Weights of a small GPT-style language model, trained from scratch on English Wikipedia.
Size: 12 layers, width 96, 3 heads of 32, MLP 192 SwiGLU, vocabulary 3708.
Training: 144M tokens, 4407 steps.
Each number is 128 + 32 x the weight over its row's rms, rounded and kept within 0 to 255. Layers, rows and columns count from 0. Numbers have three digits each. The size before them is the row's rms in percent of the matrix's.

# layer 5 MLP down (transposed), 192x96, rms 0.308, rows 10-58, columns 0-95
110:098103135124108197146100148087052107127135087078168134144072189097135127153126098113088142140200154178173149111137134121157143141090130145159132121173192113093132116114172101100104139153114107101147108148113096143127101152115179165109125148055172175129053182141147113086096124165119148078
118:124156168156110132139119068119144119144131143122150096129109125116126138146098128212083112080158107170106104105133179153117142160175094125174148113112143107195167117120142110126150077108163079230133184188173104131135144147102106136094151051206122132172121125101157108089115116091103147094
103:164126158108139161082171091114099118127105148170141114124134095171140106132113088154142147125080165129125081112097145152175106136107093088152130101163226077073115081131182079134070112078045131142174070163107102104128149139072150133118060109113108125137085125161140126130110116075151119145
107:169164183181145149114121086132165145162151117144094133156146126179160136173126107110170145110176103101115116133089109152089137158146122136129204109117108126090140141124100152128157166089100052062050130091137101153090069208129098106065080133126142097160081159117155107123152106096123123163
106:163160135100126099133094100130110075092107086095195075126115122145105110068148119120135153155200112204153169101155077149172135100103110094145144102077130090122102146095111076089135186071091113151151135098103204080146118143163173141101146126115164098087150098133107161159124112174130158110
096:122186134125179133145005130121102178151150151122126154105065090133136144149132152082159086110090184100120097115109165131148118099156123082067124150141151168106107179180119171168143162084137099088093122168134123147176100121176095109117123195101134182148134142137108119082154163139112137120
104:175113058207097112123132133173144111118121117128151131086097067093122172126167083137101131109155109068122057142101170116113135178154134146148085125030125103130164116137152101104098127147127120147104135155075178116159141159149102109158144140129055144109112179086088103156129108062123171134
111:092154179114064093124203091142156152147119060148112108121116127111148116105180081142126155069155165106156166152131102119084091112141205151094175118157091098078129142112103104100111111165152147158076140139120166148107085108139224061116141147121111114141087144130101139094160098166102116116
103:166187104130068120147071169098141161173124098195092163132086146117102158137080148145178150053166124129096172133142176146084185096080071140131163094128154165095143156131087180139148107139141155159129112131161164124143145152082124138163132111131116157124121111111211129097090147161077107113
103:127180146164155175164141099086118117160133147088119122103136160088175165182131133153107147064106094106163112168080121104138108104116133076167159138050168146111088142100089104133130121202079117164126134139176139069137135111166124144147083135117154117140162067122177084061186141115149157160
089:171104145060129119159077126113091127120104142105143074115147110079155137188135103135117140105118192166119136105171133095160117185156206154139168125131122117167142162097123082169133145131112023177115122168115093148135178088174147133106125086153116078138094165173126125144157056120105133123
085:043053160108126085140188157166063117151136154135136093149086162105115122152136090101157142077068152100158159119120156111129099087135117154105132134133157118147100117126097177171130085157083223084096155074092130161132106064160121134127125162100105079124119139156159121090147119149119099158
104:184210118099142149133117118196063178175118094119113148122098123166123115115153108115108119108056151138163153191100153079090143128107145115123118127081112115122147068138108097143165100160116211126128108108110131125093112114182077119126109159149118181178106136089211130119085112178133152116
089:082097182197126106156097093151137142160152169096157162164154138153151115118107126073156118144150079146124119100105101112123102092105193131097177147157108084150099134155154199115155127173098080136167090155166172127152075146062062130118119140095169108104166162144098073123088176149136159125
094:145097110149167102077176115114159164120074133091116117151112160109115092096116108161167170030137188125104126126120154147154153153193053129100121113182108121166112125129096117118141129127057150201185139098135150104119130096112085106132118180175136135130065133127088057154147152102138124125
101:146100100141169117089090111149106171150119136108175184137143133091092145155183229129155167140080136157057138120130149131149096175118140076126139132164198120125149153118136101162127163127132123110160119141086087108094054072193084099116126143119131143150145080168177142112083128123171090145
103:090095101124096218146074144191104099134153099079137138126134150174188156152118133180131141096152098066108151104109125113105094159149128088124111101148087082142201100131179188147128143156110107098150091078130154174166164118136159130056132129153127151161165143067161117133112120165151098106
105:091165077142112181172204146122157094132135086142162168158149115099139132173123164081137100164130121101117105152109127112094058128114141132101140100107101111118123145050120113066120117155151122067132144140135122129186065154138142073104088147103171132184143070179197083143109138102150089113
087:154080104139145062161126109172144146061154101110143151061146113166172104137139109106142100126159160142167164121097162146119116094172138114085143131095146100092157088143137110203122194118141135168082151111094068124120103168142168109097119152135166114142125081079096103137218072143176130111
105:108134133145166148217118152142112143158143148174115181130154131093093151178126156141121151055138125135075072143161136132134124115079136125185116154132163152195116126126160195154153157122107041087196149093154102140131144142098079126134130065093143160138092120172177103158098132158109092125
100:170134102129161129193093127141178134135110121185171101088143089216075175138192104072123114107114116110150135128141148176093105122143135119082145169137168104159055100146156144147135086143168226165142139135160078132094119130098119126161092161083142125145103124146150156106104132115106186115
108:160092110129125210050123131122186107131106123117133149115147116148135182173057137069187106151145095095160134104091127132128178168154115168116172119134158105133145082105119150128132097143134106129129089136172075167176091161137062094110087130181147104157080146134171151140127151104095199106
103:157040134070147193124104181144086113106107064154034119134128114142141082097131097146112134149103113134123112056133159161109132099162090113139186112171177146132136161130103162098132100163131185089118151142125130142076119123152155089182113146136158115117079112172086146153091123087153168142
095:121162175154137129094097168153141167089158127087067111178100109108069189108156105114144122128114128126106092089143071110158176144153136138163150126119137105128068119113139144099102168143115188081053040159099121127117147124120173143080132122093148170084168127092143085091071108144076144115
107:096054075123132120098127164127165127164102147130131121136112091125149121123107096107143154114113120109146153157101166138132087159127091186123151120134169105159145109153160107093123151116176044100162159143110103118161107160159095101137128109138084051152180141162138102128113225154157018096
104:140121127169150109127164052132096154132139187152195135092110151138139135104136111102115139151111117132148042082109132111148147124128138145045074112149154088097105098100115135111079134154154208146086086143129128180216169158204173146142123120131138108088127141134108111142127077103105112088
111:148128139097113125170150119134118124120122109162092142075144085104099133119142180166125092142138094092104131164186090154174115148114141149127154095095148117125158095125063098145107145105155076135122163051142098119121152130107135127137099032129189181110118143136123210206069125125133197088
105:176145181172093122121114103114126160147170128166144134158125139118132064108064119152108078132121077145129124096102092170083133108116180115088140067126130178128127141126192117182162156188126103128102140202082109111132168126138106104116159090186115129132117086158135100150175044132143121063
100:141114198131144126135176144171181186101139120133148153120139130096153182119134171111146148106080081095171139133118107125094151107133118121089088179162157061112135134112132138175151140176073193115101128164083077134193166118200174104093152114107161185136129104128136130096173173103157087135
100:130102169142099109146152152145112131138085112160139135128084129086056127147086099175134128088105081145113090129150149080128154143123068126202079114138161159163123202149147150189163095113130119134152117150174081102158081140127143167067165077122135092213140117117156130060117143132106146087
097:123110151098177106108074147058100121181157163121105194104180167101095110109109136131161164112107124100132133120073171144175112086138114107150120110156166142148178144144157227143132139137143114097127083109184154091131170130081134100112200153145205114095139117101114146127173131084129134172
104:102205107143062161166110116175161148176142116107135057135123105168142163113086137129073137114149154150183170173166129165154145058078149155133128133146176151097096116156136115094112109168109121095186095132153143164106139167086112091127134127167127155075120137130160041141118163113108089091
109:100122112115115113177137080140106097096098119104069130134144117105103123113179155159137128136083154048099155102140118141108081074068158162127194165144164137137114093118170172162152152093130113095085127199114199106144136104095107127205126173198149090153140166092162113116120103096111120146
094:107062140080117048167144098067140102151113125106164097119089122143095133187150111141155104105126100074149102155156168157111170148134144144119147109151173075101122129166120204168069188140115143116132145175124173129105037112122157108163141107105088094130073173156132110162112127145125124091
094:082109131149099096149209096057147118142139116099114134160109141118074121139131139144092112138153096139171097132073180126114163126134176193054150118155183147161174096160162100101087109115148195122104098146141088225128103109159159104163129085122107099098153118121113122113153153158152084123
097:109092130114118131137158106093188143094101112159125139196116159083123172120165196069160136148128118061070138141160158089115124100170132144195149169101097092121140108096138090097096143175207192119100135091160117131102153109112228138090107153078118141121124102126111142119149139151119137105
088:054115118143135137115221140181137165144129118151169138138145078131118133101112165124098081106135123101147181105129158105096140131105120125103098143152190110138124114172171094165165193088128226102121165155112161109052125172126135111127141129105124140157093098154105097129212095109143115079
101:161106100093084102111097091103143101124126167065119144078101144107142073161174136175129124119145131060125114152114135169120143152076103106192112124109088152120145148122124119155121119114129173110058185141089132156163153223107170108147086146187107119098129128110118088170084071142192141095
106:135143104123075092095136152120100128093065112144073119141065091079173121104092142180137147156132086133156149110133108110106092140167136094154160136109118124118164172145140126105134107176166063102068100132161124125144105121129115094222188125097130115167080105138091165145137093114156232125
094:147126116143113194132159158095107159120152136119125107163129130149202159140061145089147106147140143140138143190126137141129128096145146175059114132129095131131112131064137134084165152168194193156168160047124080132138144090141139151160093103069144072115116077111114117108159180144181181122
110:061103134117127122106111124166127148164077093153102116121143179158094114095116139054084167164136076191138155133129125111135118164104101158191126132173171108065100125127152114178118158118068111122127066118083130136120134072171095112068137161156111161194078089153155136127157107119138121070
097:126166133150187207152076141065094130108151121140152087154088125130141144157145093111096150175150199099101174118128136117112151149157164121093117112140138148120102109103111157136147120098187120132167120071086118135121172189157120140044074108169046120106181153130144173127159136162100104140
104:142164106137100199107078164108118089090106095133135163130117112118156104121157116130176168131152099114117137168126102129133153111129100146183126114145106176142143147126174190122187144117159003080076163112157125149119076122129097124128141120118142136175212119087157105097079171163139091161
092:104082178104129076136026168107157106124105103181154140152116152115076077163119167141117115157138152137159140142152109168094124089155150157144147097086124079118145143151066144154098082140083085173099155127159153091106140091059104147113156165102131113041135105083137117123125133132168143078
100:144050109172168157154148161129155139143089141171109096152141130117107100136174099131113083178139138176125140086146124151104124139091101034148168084120130117111151146145122118180071122132094129178131181116151135098111086152133121117151065146140098126119051150101145165149146137136105201216
097:069103166157126097119151134178109172090161169119119074115110193106124159112142120172124152114142110112077130122088158116150159140157107093083196143155171201133141124149132158129133114149148120107156107034129137129117110112092149137111090141081091147125122051084099201129187170172110104137
102:171128106115147110100138097137180143091149125140154137134218154174101148233106126118145132140154121112159134114084141093148091059166113116081141149092099064161102126153121124116117096144069039138107081100132158125144099151110095134142179150097138164132142112098143083177125073144124181135
109:155127080139146164121169128094157076077153106064119089114144100121105089104122071126157166148148130139191127119118125096103164110127094101135097123174129162111197130115116144137109130207204128173156123096134085154147105076066173147130101136160158070117103049138155118142122121165119171168
094:093134089153096170048191115160142176121163126149117159150181119057156115097232108154117121139083112083154171146119114138105143104114087159127131111141164149104134113094099100147111111136131092136118075153074101160124188074146127107121113147110125124146168128170138090127161201111154077093
# layer 5 MLP gate, 192x96, rms 0.311, rows 11-58, columns 0-95
115:126108191136072070101175118139119118095160104086123148076065173112136114092146095106148069113204077158121212126075161130128143087151087107159085111121074130136117125131163100149120166157134166192131119068129123150110133177126125140189100124160131166137149145162127088146109111105171124119
088:149128144086174138097168105076145127138114060096088171062056097076122123123091075052123131120170094092108135142115164162176120085105120130172134165093178146096100135080159144090090094141100146159136088097137091111161124174115128141133141090172103130127058130104120158153106117132181129154
110:106102102149111132110134096151170097104131144128140129127114150144135108056088200114141189155070157144129158139107102154076081117078104103190076138176115152152121122139177107072086096125105128184163073172065155152093132163097138155079111073114150151099078142119130063101131118135102142102
095:155109140115172142141150114164231105080125117136058112130104170084139117167134128113176073077114093172156096110157110132177073153146114158132129190117168168116081148129139190177086188105108155110115120094111180139125119125132111118190135140176115112118130104151172137070167131142110116164
091:160172107139086153069089141075117214111163100085104111186114129086175126128124147108174149149139167103086126138173106156111133181169159136116127080150111109156051129101137154115115158129142132069128105148125193160150184118088118106145142137151134162111160104141136163117061127131137067060
096:058072207123137084119159143100082151050109149112160057149143183120102147143086124122149109133120127091110101151079143112152092117164111129171123172183160080149180120100122117132064139138094140129098100149129089151093139129095130104113080095158137126123159105150078154067116115168065115111
112:088108131107088137099093121193144126114083087130057145142065146112090126150134113131123131095085181087140083147138140132052095144110124116057078100188122151124101112136113114143165124092162192169111135120074166161138160104158087137141154112173113098099176192091129140125064143143116084117
098:116137177145108158124159112111104132100150126192148115175107173134093158148156130094127167080179141177109184158119145128119122145144155096146118133157156147162133189113166132138153048108189158109100141143192117152154123154127107170152073150179219129125118058157126165146172114142131064103
099:136117131109106089195150112138175122091174103146123196117139139062069149116106122099107084106137128035109160099157112103183114115135107133158109153139157173078094183154146143155098124142163163191162161172101134161135083112152092143174042073135148132156117154108117105124086124123117122142
103:087149129110169081100114092093133102136127104124101143123126189155096068156068115103163106101118087154060097135104122128114111141146145107118079171142108145140127083137122109088083125125076071139136130091124137132075097156054201096185199157146151165061116117140078091125173134131097122106
099:161079178082128076111128151146146192127136171096131152097129080153147151106105169078144065088149126057109156113110167143120114142148184131138160148107132173129104095115091149101148179177139103088076104108140097135140146104094152133165122146093112086206156135142143135191177108094145061154
098:129103102103133119142132073128114181135144124079128122139086117120066150138156149102102083065135136151113133163071069163164093106147154101137173159194073122130108193130096143133117133189134152129102085165074127107185112142129156175134147110165089119094145101161176152132088170110042129165
102:110092158109116094126101169110130157061117067159144109126174064077115100149131160145156168144102116139150153113186075056053183145092129079124109124149128102135120118179154162095180135156152102176096077123164142096103142094132173142148084105108100168122125176075115136115118177109129154106
099:107110150125163127148170133129130180167142092142099124136081103138159106081122149126109138174101136101113147138095188162144140160167140081105159140089068118105050152170153119170115130131154118141096073098136117129168168100165178186202135155082180146125195132151153178090111142184102141075
100:095090117123126163138124125160136086092069144153100094175121122142175139197103136111172127050120095137173103127140133076103166096123130123138117160168115139052120091138101157070125104181102152101120092152123166139112139119114069125078071107101087115100107157053122143147111164126046143094
105:121118194101102097155128166103066115108145137094106138181108187104146096139128144102141167107044131121167122106150169111061079147144176155177138137174156127164157164168132151096145155155173112131099105077182197154127114091104142182111138123137078112152116102072106181151168105130114109113
090:159128070075134095094165116114127184097104148139161112102103169112146122122138113039076166095107119173133180174088159098049099166170134112131161124145138100074084157118185116173153115123134158196145111123134116086105149116121105069139162117082149157135116137107160102121134072149108173093
098:162129144120160134160115131081092178181147150132129137134099175091079164173079116140157143101144108112074172172177164129125137190101163149140131165109147131107137169136120142161190171128102101152146157098125155171175113135128046067133170165136122096114147182110096114139053138160105181169
100:134124106119103144118120104176112052100104089142118105143127133109123173068088098122147071161118118118084113100148149119193154094074172141140034137155132084123135074142118070127093109125077167125106098137142092176159133171095145095085120096134160158135064133070119139171119110145072080138
100:113099160192104103121118091158177189123144037106104153122159091155177150172152100116167118184094094138091151062094166140156138140149142155162158086161107083104104150084114189155156100150116086115132114089143144098102135139075152050168134155124079129090103136094083115139116143121119130139
103:110104163144093144119104107095125166105152111149145080144116118119123150106093130155188119163117099147108157148130104123090103152121087175120134126178083126164116102179113122118168111101110139127087137117176101044095124180066127113084215198124097100172098166106115161111140237103124123129
108:122112123136137153163135142148126126078100109205101095116144146094116092114102152154167141126120107131102104119076101036115131070064088106156130145180152163117171127056150083100175105100142191095124103123106107106102089191128134114080087098100118131182050157141096156136128127119127084111
105:112081136100133107118162140144120130151086145182099070074095111123177086201156190108081099155085075109145110111095200105069149102115168110068121138117177111114157137108099168122137138127142067159117175149124121144143147143163130172135161090100157086146059156121153131128110148145112078174
107:102079106113134076113144142160069107072104115136091138085108124131146119103177174077148106140141148162105190129116147146094160096059080129076136184134127141140084182117212103125105160116131089114118139085109179113116119156111065136082174132170130165154169117119115116083177156168122085116
096:155101170181097071138153090146081127169094109106176091117077152080074167086119143177157070090184113125150137048143092071086155130116109148110126077149113133125071116159123146111119101118130168084114107174174143132140109158123090093094123139168128178094148106157109137132110133113110078074
092:104110174097130120115172129144147096126151120121114160103154067138140123128156136162195156142149147084093180105080111119148049125164137114162130121122094140117166138186157136196167137110168147111091147051068155095215154141108179149137089127134137151145122118157126076096085152172161095087
106:076157124119211075087132075101177114137131021148109123147144116113128116129121131059124114136143099095133103073099095095126076155115136148100130154090075056095104180168154134155063153148134135128131141091076148128133168127127124106149155134122136161124164154155083115109060118116080114117
093:081104177139136079129107156136116103098104115111139121130159145064118098165139195093146161117075092121152178121180100133106078110075094118122114178111160182166133123064131087130108126079093114142100125141103159083107160153105069112035133082115141121136097139125118108131153167123144085047
095:106135163098074126180135109133104132152097113145125174110130116198083140133187143084141123140196178107124118087133222079153159098114171141145077113090129105106087158144128115154144164142208169115143140112117063168151149143162096190124113093094111125151121170165166160112085144143106119111
101:108102112108181100120104082072228109146105149146164168051087146093126135115063152099114134146090097109170157104140119093120116100155153088108088137172085150149156130063122133117077104126126096123133138137164135063129188134093135123145159146154120168155064119094123075178095109114151098125
097:144093092149104163127136086128110145112151086141132064161105094102086137048123146153146131040115102113124115157147126138149084092098140126043133081173124144155122109153114157167158067152120110161171111116125105110121126138097068134097094140100124104175074154112133154142136160042077109072
107:086182171183142083169150150073130138107180134145075119146107115129137074102161137088148057077081207160094142129174094118145133170109124135087121135118145092175080081147123122119180097169085169129119140164143160144151135139083125126073115178074123147118112128088133116119091177101152158119
091:134089124149126100152118149089145119167125146127169113177123089176120143165156142218186125068109119081166091144180161137143160145153162138176180141146179078130105126128158222176105147146109103145110136100149188145132128146137102163168133143091166135157054145175135137150095160168120114143
100:142090153129092139155162173123082147170035136119120057111116091188130144099133146104113116129132148115153112180122159108155072130153168086155138163133128154112125136157197110132085129129078142151123151075123089154106061142134172129099170143098054097183154108114080090115169079161104112113
098:159179144181225137131150167094127214169120167123135139142133125078145140158144181118151151130189086123123124146128134108121138176154113140224161160133131111085147152128140116125176161171154152159176127135122137125137117089109174166102098110136133101109099189133094163158098150206121165109
087:071124165129133087108107114148158102173116075111113108187113130188111095155052127103124133135145103150124107132124159070122173176106111073100090152153130134160073170138155128163078154130080065159119150094135090135088143091178189158157133179102109121154121137123085046161137110130144172124
096:115051127176003133099150132146155138192173126143121145106117084111101152092137176127112120134076118133155147118142086167096166065134138114153155076098136134117098111133133139098112170166090140155099074102175129092157122137146128105077102130126115146159121106115173161070134157113117051101
111:141104159131099095122090097144203120104195106156106105101099197112111083192172153105143114148153077179153099133133170085127097110055107117142081154167134178155101171145113136163079136169089148123179175127101149152103163144121118156119110152118175156160067135084090119082134127100114122110
093:086070129144135116086118081164144115142186192078083167169129160141142136147090129112107105148110099134062134194177094158092112135131106109124101094173110091123116170137164191108101142123159103119151085109079180138115195111096148082103127077135143072127163128123115091110149198092132100140
107:083059103131101116131175106114171146134148101180174126124118118094169192093105126184111126084166116128159119111193128151132134222137162140085113131171121113177122075083150168112157124123124147128076110129162129143116088160078141142142083155096110132134103182153169052121137158165080124155
086:116111067145092148124121072126092185089073025166079095104109131129087135133113126108130045165163177159136123118094130151150094108121113124099104174093179180098083136154121147093136135120105083140120138107106094150133121190145109135091119133194115150083154133179101089094123149141134106170
099:071137163119196047106101123078144105084162149163132111139113100072159114151107196086067097099109120143073139125150143086124122116145132078196148195118178141072132122085142205110146137173144124112114140179132108103127135152137121123134120105174146143163096088181113101116148135100162145115
099:113168136169054108155096161120127110092169077083123088114131147143142124090162170113125144186124147122092140173106045170084090102110129127111097113173161172142151144119168054147137165135137138137133089132113112124095128099184145089128128093129121111099174101124151081050136142128124093220
099:134151180087181121098102054131098126126123116147143187113143134103097151133162142143169118150111160106122164130145135115110105067121110111145143153129093167107120074192111121153132076199087176135126129114136050088188140075153149147141156139133109171158156138175152110054110162135175055126
097:136149116108133212093181112150111137109194100124099145158127183059094153171110140151115170124105117105123177155199195116091154170125114108125130100156138197123117164164102097121132137109131146115106160139091125188204126139160102079128114148147211117150104182130160167131098118139118106123
097:140159093145117096134132129057199033089097119089116099105036119092124151126125132098130098131103122152132091132110149145090149135090180176096116126148116115133138122157096123140106165158162147140157165189114132162158153060133158072129137111171091118098073101121110113155108154087074112189
113:075112118166172135149142097124161125147106118198138082097079143139106142172140196100092111130066078126086097151142148098096103090081147073079165183072157064077102117135165116148133119140100130104067140153112114071117100115163106160081144109102156145159131131113116097151129126087148189098
089:180111105121153075115209132072089115116144143143127104118094114145144053126054125120125136111119136145129140155056148093150123135186149064138142168151127169093151172175123213175139109098073119137110147123140166127117085185187101126155164144134140109149087120098126179111091096146107147139
# layer 5 MLP up, 192x96, rms 0.33, rows 11-58, columns 0-95
123:167103095086085154135081064076158131142154161157121144135101124183095160128141161147134085115121165113136082085150135134208108117091082173100171109038146109171138172147127162132111150149139133162110111114149125110127147143143067206165126149173137158168147100150146096121152177170092163103
106:104114105148184152152093144030091133153101070154118134106113154130054076157105083094103175084104136047130149150169116144124131087157112138131116182072174182101151161140143097144159175136110142200132129144109085090189107147143111121145143107145091116125116163155087117134145146129130085115
109:130132124144135077126104127132135195163223071115133169165126115106119071118159128049096116130147095075149147115119126148164140100097163163121128144167111180124091191120160186144125147148107109109101125204136110128147093123074119120191118118110131131102110140140094132115141088108076170215
101:035096150163129093144107129117116146104100137135135106103130147100117088135142130196077187114129115110131141164139147132116193088104083150127142103155131160136158116103112090121043107161040185079151098161122157158109182091061119145157171139186134119109163158075136150125149097123096133127
100:142100125152093099075080107152168148173122102107080099125112114109142127125132076141103083155107149069136153031118151144090124137145172119076133118108155131169110149090122134099129070082106177083129108151165138096205197150146117099137117171113200159173136101143174143147095099117139086110
100:181113128114130105162112118156137126172119070105163150161128094119091135198135167150160109065150123032152096093111141154132161157143111130115109112094153144117084064151105063170171065140132126178137112116126127152142167159142085122147067143078134156087145149086141160190070161144111135114
114:127116205185132101084122125209103141081109156147115113076175151116080131162105089132135122119122131187134130134126124097178143129145133159073142123135135129139095060176118161047141163129113113137127117128142180131139067096122135113099144108182110136100107086149191175128226124117152104146
100:101164120108130091138160115175080124159156096141157089154136155158077123111163144211110132180138117114128154092172113160108142095077106186156093130074141095154065121104143172107085166070133123181120123103153135094118165157114139092142093151063091189129131139101189097071118118161141160145
101:126158098084123148159153104134116128116085151114139107051153191165101183090172149081159081125163150102124045077196112112128104114113118167133167125089178131171094127110120112146111123179117132126179100101123208067145131111147082144125111183115130165123127103158102089149172160120145110156
091:113136150108182122134116149131165180109112100162125138101128113198109102170123113095122051101077128163106142108134147104180171082150137145139114174159111136110081155119150185132098178060096157140152124138102134190147118117088147155178104115053173118126108138182139156062096156137084186152
088:155107139143144079125154191120175128082118174081131091143075131066200123110179143135102133192098121143118119156134100106170106113162124125120175175152157127125170163136122117129191158152134164128159119164073152150097115145094112139169151182158110157157146150098045143097076103070090158125
103:171126138119134227068161059146097079136127099180132125154130126138173114160061078121124131077127137216125102104161126121126148100124138117101141103139084160153123145102156122138159116134135074110155075194116087161130152117130087162124138137120110112140067149132138077072174103142067119111
096:064064172134105138107121144109091131152147107130121102137180109092117070095148099147071151162112179116152119129127143069080130079151110135095123102118151127120078118161140096202074182176126154129154170113127052157104152079122104110100121108146145157114197141163122150073107115079180133105
100:105187064164150147127135186089131132138009125138107147120110110155159130083137077184120165109113146113129163150095182127120140105117138105101114161096135160146083109135146129172116176180112137147109179126131177169165133109125112207193125116115100158124094153107102153130138105166090076167
099:098164116101115130141171140095135113090141173117129152122099112160181173108176080171120097125097190164145189138108116118099086157144190105095182152161156119164099174091197159106120156128109132147147126183161201101116186104162102146147207136115182144139132123101126066155132140135163124125
098:083102130141076175154075096172146133129146152125162136149090194120124168095127182110142076179159083038129135106125155106136114095184137175088074118148052102166112108082094089102156082140081108138106182100155106156134153124128120143108175140146164152122122160109138102081146142136155092129
104:094136097121134148121080104109143126174154149141165162168126179137109130099171080140161048172101082077083053153104118091156136082065129111113155097113076178111111141151132140133108135113111125158119114148155133144178129091108177145136090138098212131128143153227141128113111112134155074138
092:122164165147073175132106145080135165219140138153099124186155103138142112146091116155140132193161139096197129121111140128120118127128146202168124155109172097136135088138108157099136104178142090146123117223157161090156132121115095160161145110162155190109184157142176114123116172142180146132
095:149104083059088122149153103113149130124138182162127117081104134175169122083154113162111128163090142163062170155125115092155143088144188187115107176135088115116133132115074172142105146152104155085116117185148087188123140124054134182180087106140150160084132132138096148145149117135156116062
101:139135124096126111091104119128112098071153136151157125176083062133109140122078173088134151085120138095117104080123098146165131089075120148086098131087145101078171184117096129097164105144111153157147124138096095141112137117155133117119075051185162112142095157139187144064131082097035149112
116:112115134149082133095081097079131100136117149116114151157138127116144168167040145095082125120073138173122142104125092111129118119169193120112092147096110146154110149072157039111118162056101120120103128153120145105078113052100118169130084077102140076079114128144142066136156080098117114121
099:121192081101090066148120128129110073052115117105141149126092141145142112152091160134140133131120083118077052127182160134163139116115087149125129115153140075051143115156149161096108106101106084165166155065046089140088067170133100095161085100113118105122108125159128137136118101140125162155
100:124083072120187085151108082138109078105173113148155121101150111129133147108120143129136104072137067192130205153131119102152129049077069086138132133123061118113133132149140135127133123086166080104137161066115094107125097110064101114056115149172151122143120097135112125168136124093083142094
104:123077128103078126183137164125109132164106130137133129157112111136118162116116173078068135096202155054193149110094101142117168087152122171119175108129108108132148130113153177145074145187081172198171151098131135140134112108138096122119103125139093187065165081143160136178150104105163123160
106:123102112045147168046150068171081165125167180146145160118132110060089147125088139159100135126107190083164096168118151148106097177129122119148120119162153160144145135195123098147112099142149098171125142120131127183162099106115141164126154147110148143114097172066102162086185136130108179139
118:119123145176105101099116162106082110136120137141129124136107061089111098138176141158194147175174101157092174094141164079147081115187082086102127127123143185095143154157133094109166127098106104173141176138122147141183215141103143147077135113154157151113150078126080167194140114175133118103
106:176122143147126087148112167096134202164092112119124154133071100187100146165141170074117132129133146128101087072116104151110072089125134120181091123188127094112105168073114112166068128158125114101121123121105155112140102086184088108115116133057118198146141125161100126109116095036131133119
093:185114108173135155137094120114172139130141164114086102158110151176156145133147144138181078119117181077081157055155093104125104149156142135118167110157141108139171113162171151131102150176122047128121118145144179183131095192047119064143115162126122092186176137094151136113121154108102153140
096:145161112126159075073143133143169131135115085146171105113084149112126128071130110147162167129114142073153066135143187096125123039111142160090077097093163142051110133126091084103110129158134151154143142129107160158123127107141126078192077120121133151071065147102133132171070076132111096140
098:185144146176192189136115101116160132113158118182126130086149157141106147164072189131090093162081123117058079142108190139161177093094090081091155110097120175157130134092107077161125075092140138146158098171126134186122117130112134127124084138137150128153160149142117159140160201127094140125
106:149143150147121094131091129117135179103149142077117111132125133128136124120156074162079171096136127156107142141111136072023074090136111056050125119123129049106125088098150155091123126174111112095112129146179111088103087182088073122090084147128159104135095105160147118122131142060139148116
114:125141124112158129229104168138136092126109097127125153130144166133176151134152121107130156149089135125081144111125112117147084058115107114142084156118074131121165133029120149174143123163154161085186137138170086169122143137097158175144166036141123130153124088156171060168115113119109103151
077:099155101054126101099139139081104081097168085101089162147094098075117130131149154035124103114095134129078193097128101100145106143110177081101093149143107044105125114153119108095124092145145129124112096135082169089113137160093172105107176087166138181120176100158112090148095138111116110107
090:116110117169136140147170174155065181155130122047201130128132118089170136096108182202135099106117123091082150126127108116154139115122096166125126133117077140121156148077211173128149113131170157111120132160092149149113102226114183120121124131143128146106125124114116136139165079150202142157
097:143120146131021068120109101105102137112116058117086078119158150168150118082113155134151169148083118096159178178133125144152105151135178142115142096174162103198196121083141166112116195123110122117085129147170136159157105097140137101127168172113116169129162082112150118110158107164150117083
091:130107115079151114127084107127127137050082098180119091130159110104098142116110128082154106111212106155130094129176081152112095126114146148107169173084144175133120117056111149079151096151145126201135131097139158131142181104124065104088153088158098133163137148174174175147126150087167128082
097:120161186115188091164127201116121098117140161093160151145180167093108132151125134114156111164190116151079105124120109085185115112119107129164121093096075173158147165130229156102095131078107137109100103121121117117088100166124186173132076104135146074143101113151098124107093081100161135144
101:135166157122127156128163101136145142170133078119141135126173118164178145142047142097157087133189207108172085150049125098153078150158127147156106130102156127124147123061121101122144139168106148149175187119120120109172154171125133103090140172087075208113158159136112118157138183118137118150
093:160154095133109094152162168145145157079114098100163133079164148112117100174151121127143097149081108126145130051112106121057134228103087154124096104128156057115126099163102096154136091174142175148083156148096055118127162113134110104157098162186095148082125104113098102107096115130170142143
104:085157165170140108083122128077086117194100150118129051124133201094129135130123081164189107139114166182153132144116126162116132161132071146133095144126136166150161130201116123174131117113063162131138148161096113133161141141143188157071134151206137103125136108118100106090172127131183079129
089:123148096156125136175152126152156124143082102148052157149134114129106106175134154162155143082131145151093148117123149164114132155095144089140084154128125101118155193164179094168147153163126169106075154168122137178138158144149115178144110128159150125087118163137048079197033122125157099189
109:126115094101129129127110116146138101168131162123146152099096140188085118138133114073148171136147132124108117133133111099135158112082161145055112134188110147102077147008079165119133147137096130153137136125132146103163152104073107123133109103109193124058120158096134131084180186202117077163
094:129152130103087181140083098140171161125090070100159079104131128118084163149147061171100070146182125115160114163135116148130120124136158182082128127099077129139094147174130165138057112170189114099196137172130116090134124080096154111102159159129140136132126074122142152143161111151167080193
096:118086114131107152177141145153220115090160127144178105139067110135154169153131197097142150131153116148167109104146126138120122140106113121158125149116103116129155100080113177162108118123098016126148149114136143104192169190123099141162151159130125192137133078147087094090166152156065093115
092:082134101151109126127141108190120102118126139123095126115038148119074094156124125119146125145101092206073148154170171176111166164073058145144132147125088101130144198145114154136109143075158107132145117101115112170161123175135131144153153122174107154075165167097054074137127166153122161146
099:133121114189190076115115136057092124202123128131136159095081131130140169126105164097078133131132164131065120172174164126133154132095139115139107122046059079067151128158117101102174126127113112189105127137141113123118103140155091067141156148128128171080148125083079166142123090144098122161
123:139172177119192171157132139130110126160164148183106121159112147143140119221159136149136142102162117096107138152144088142140169089167108136161123082142154200131143137132130131158067105125135159077210127159124148167133145162166192090094111122121126090156076086088142193079128095125167114119
089:153138068146153131121135151144086115127142171139144163147148147171160120079149071108159159194092190110090143182172084144211115111126162165153151110167160116108147096113115136151149098065114168159140129109140119187167095090173108121082080157125162138158087101144182123144068085136117162137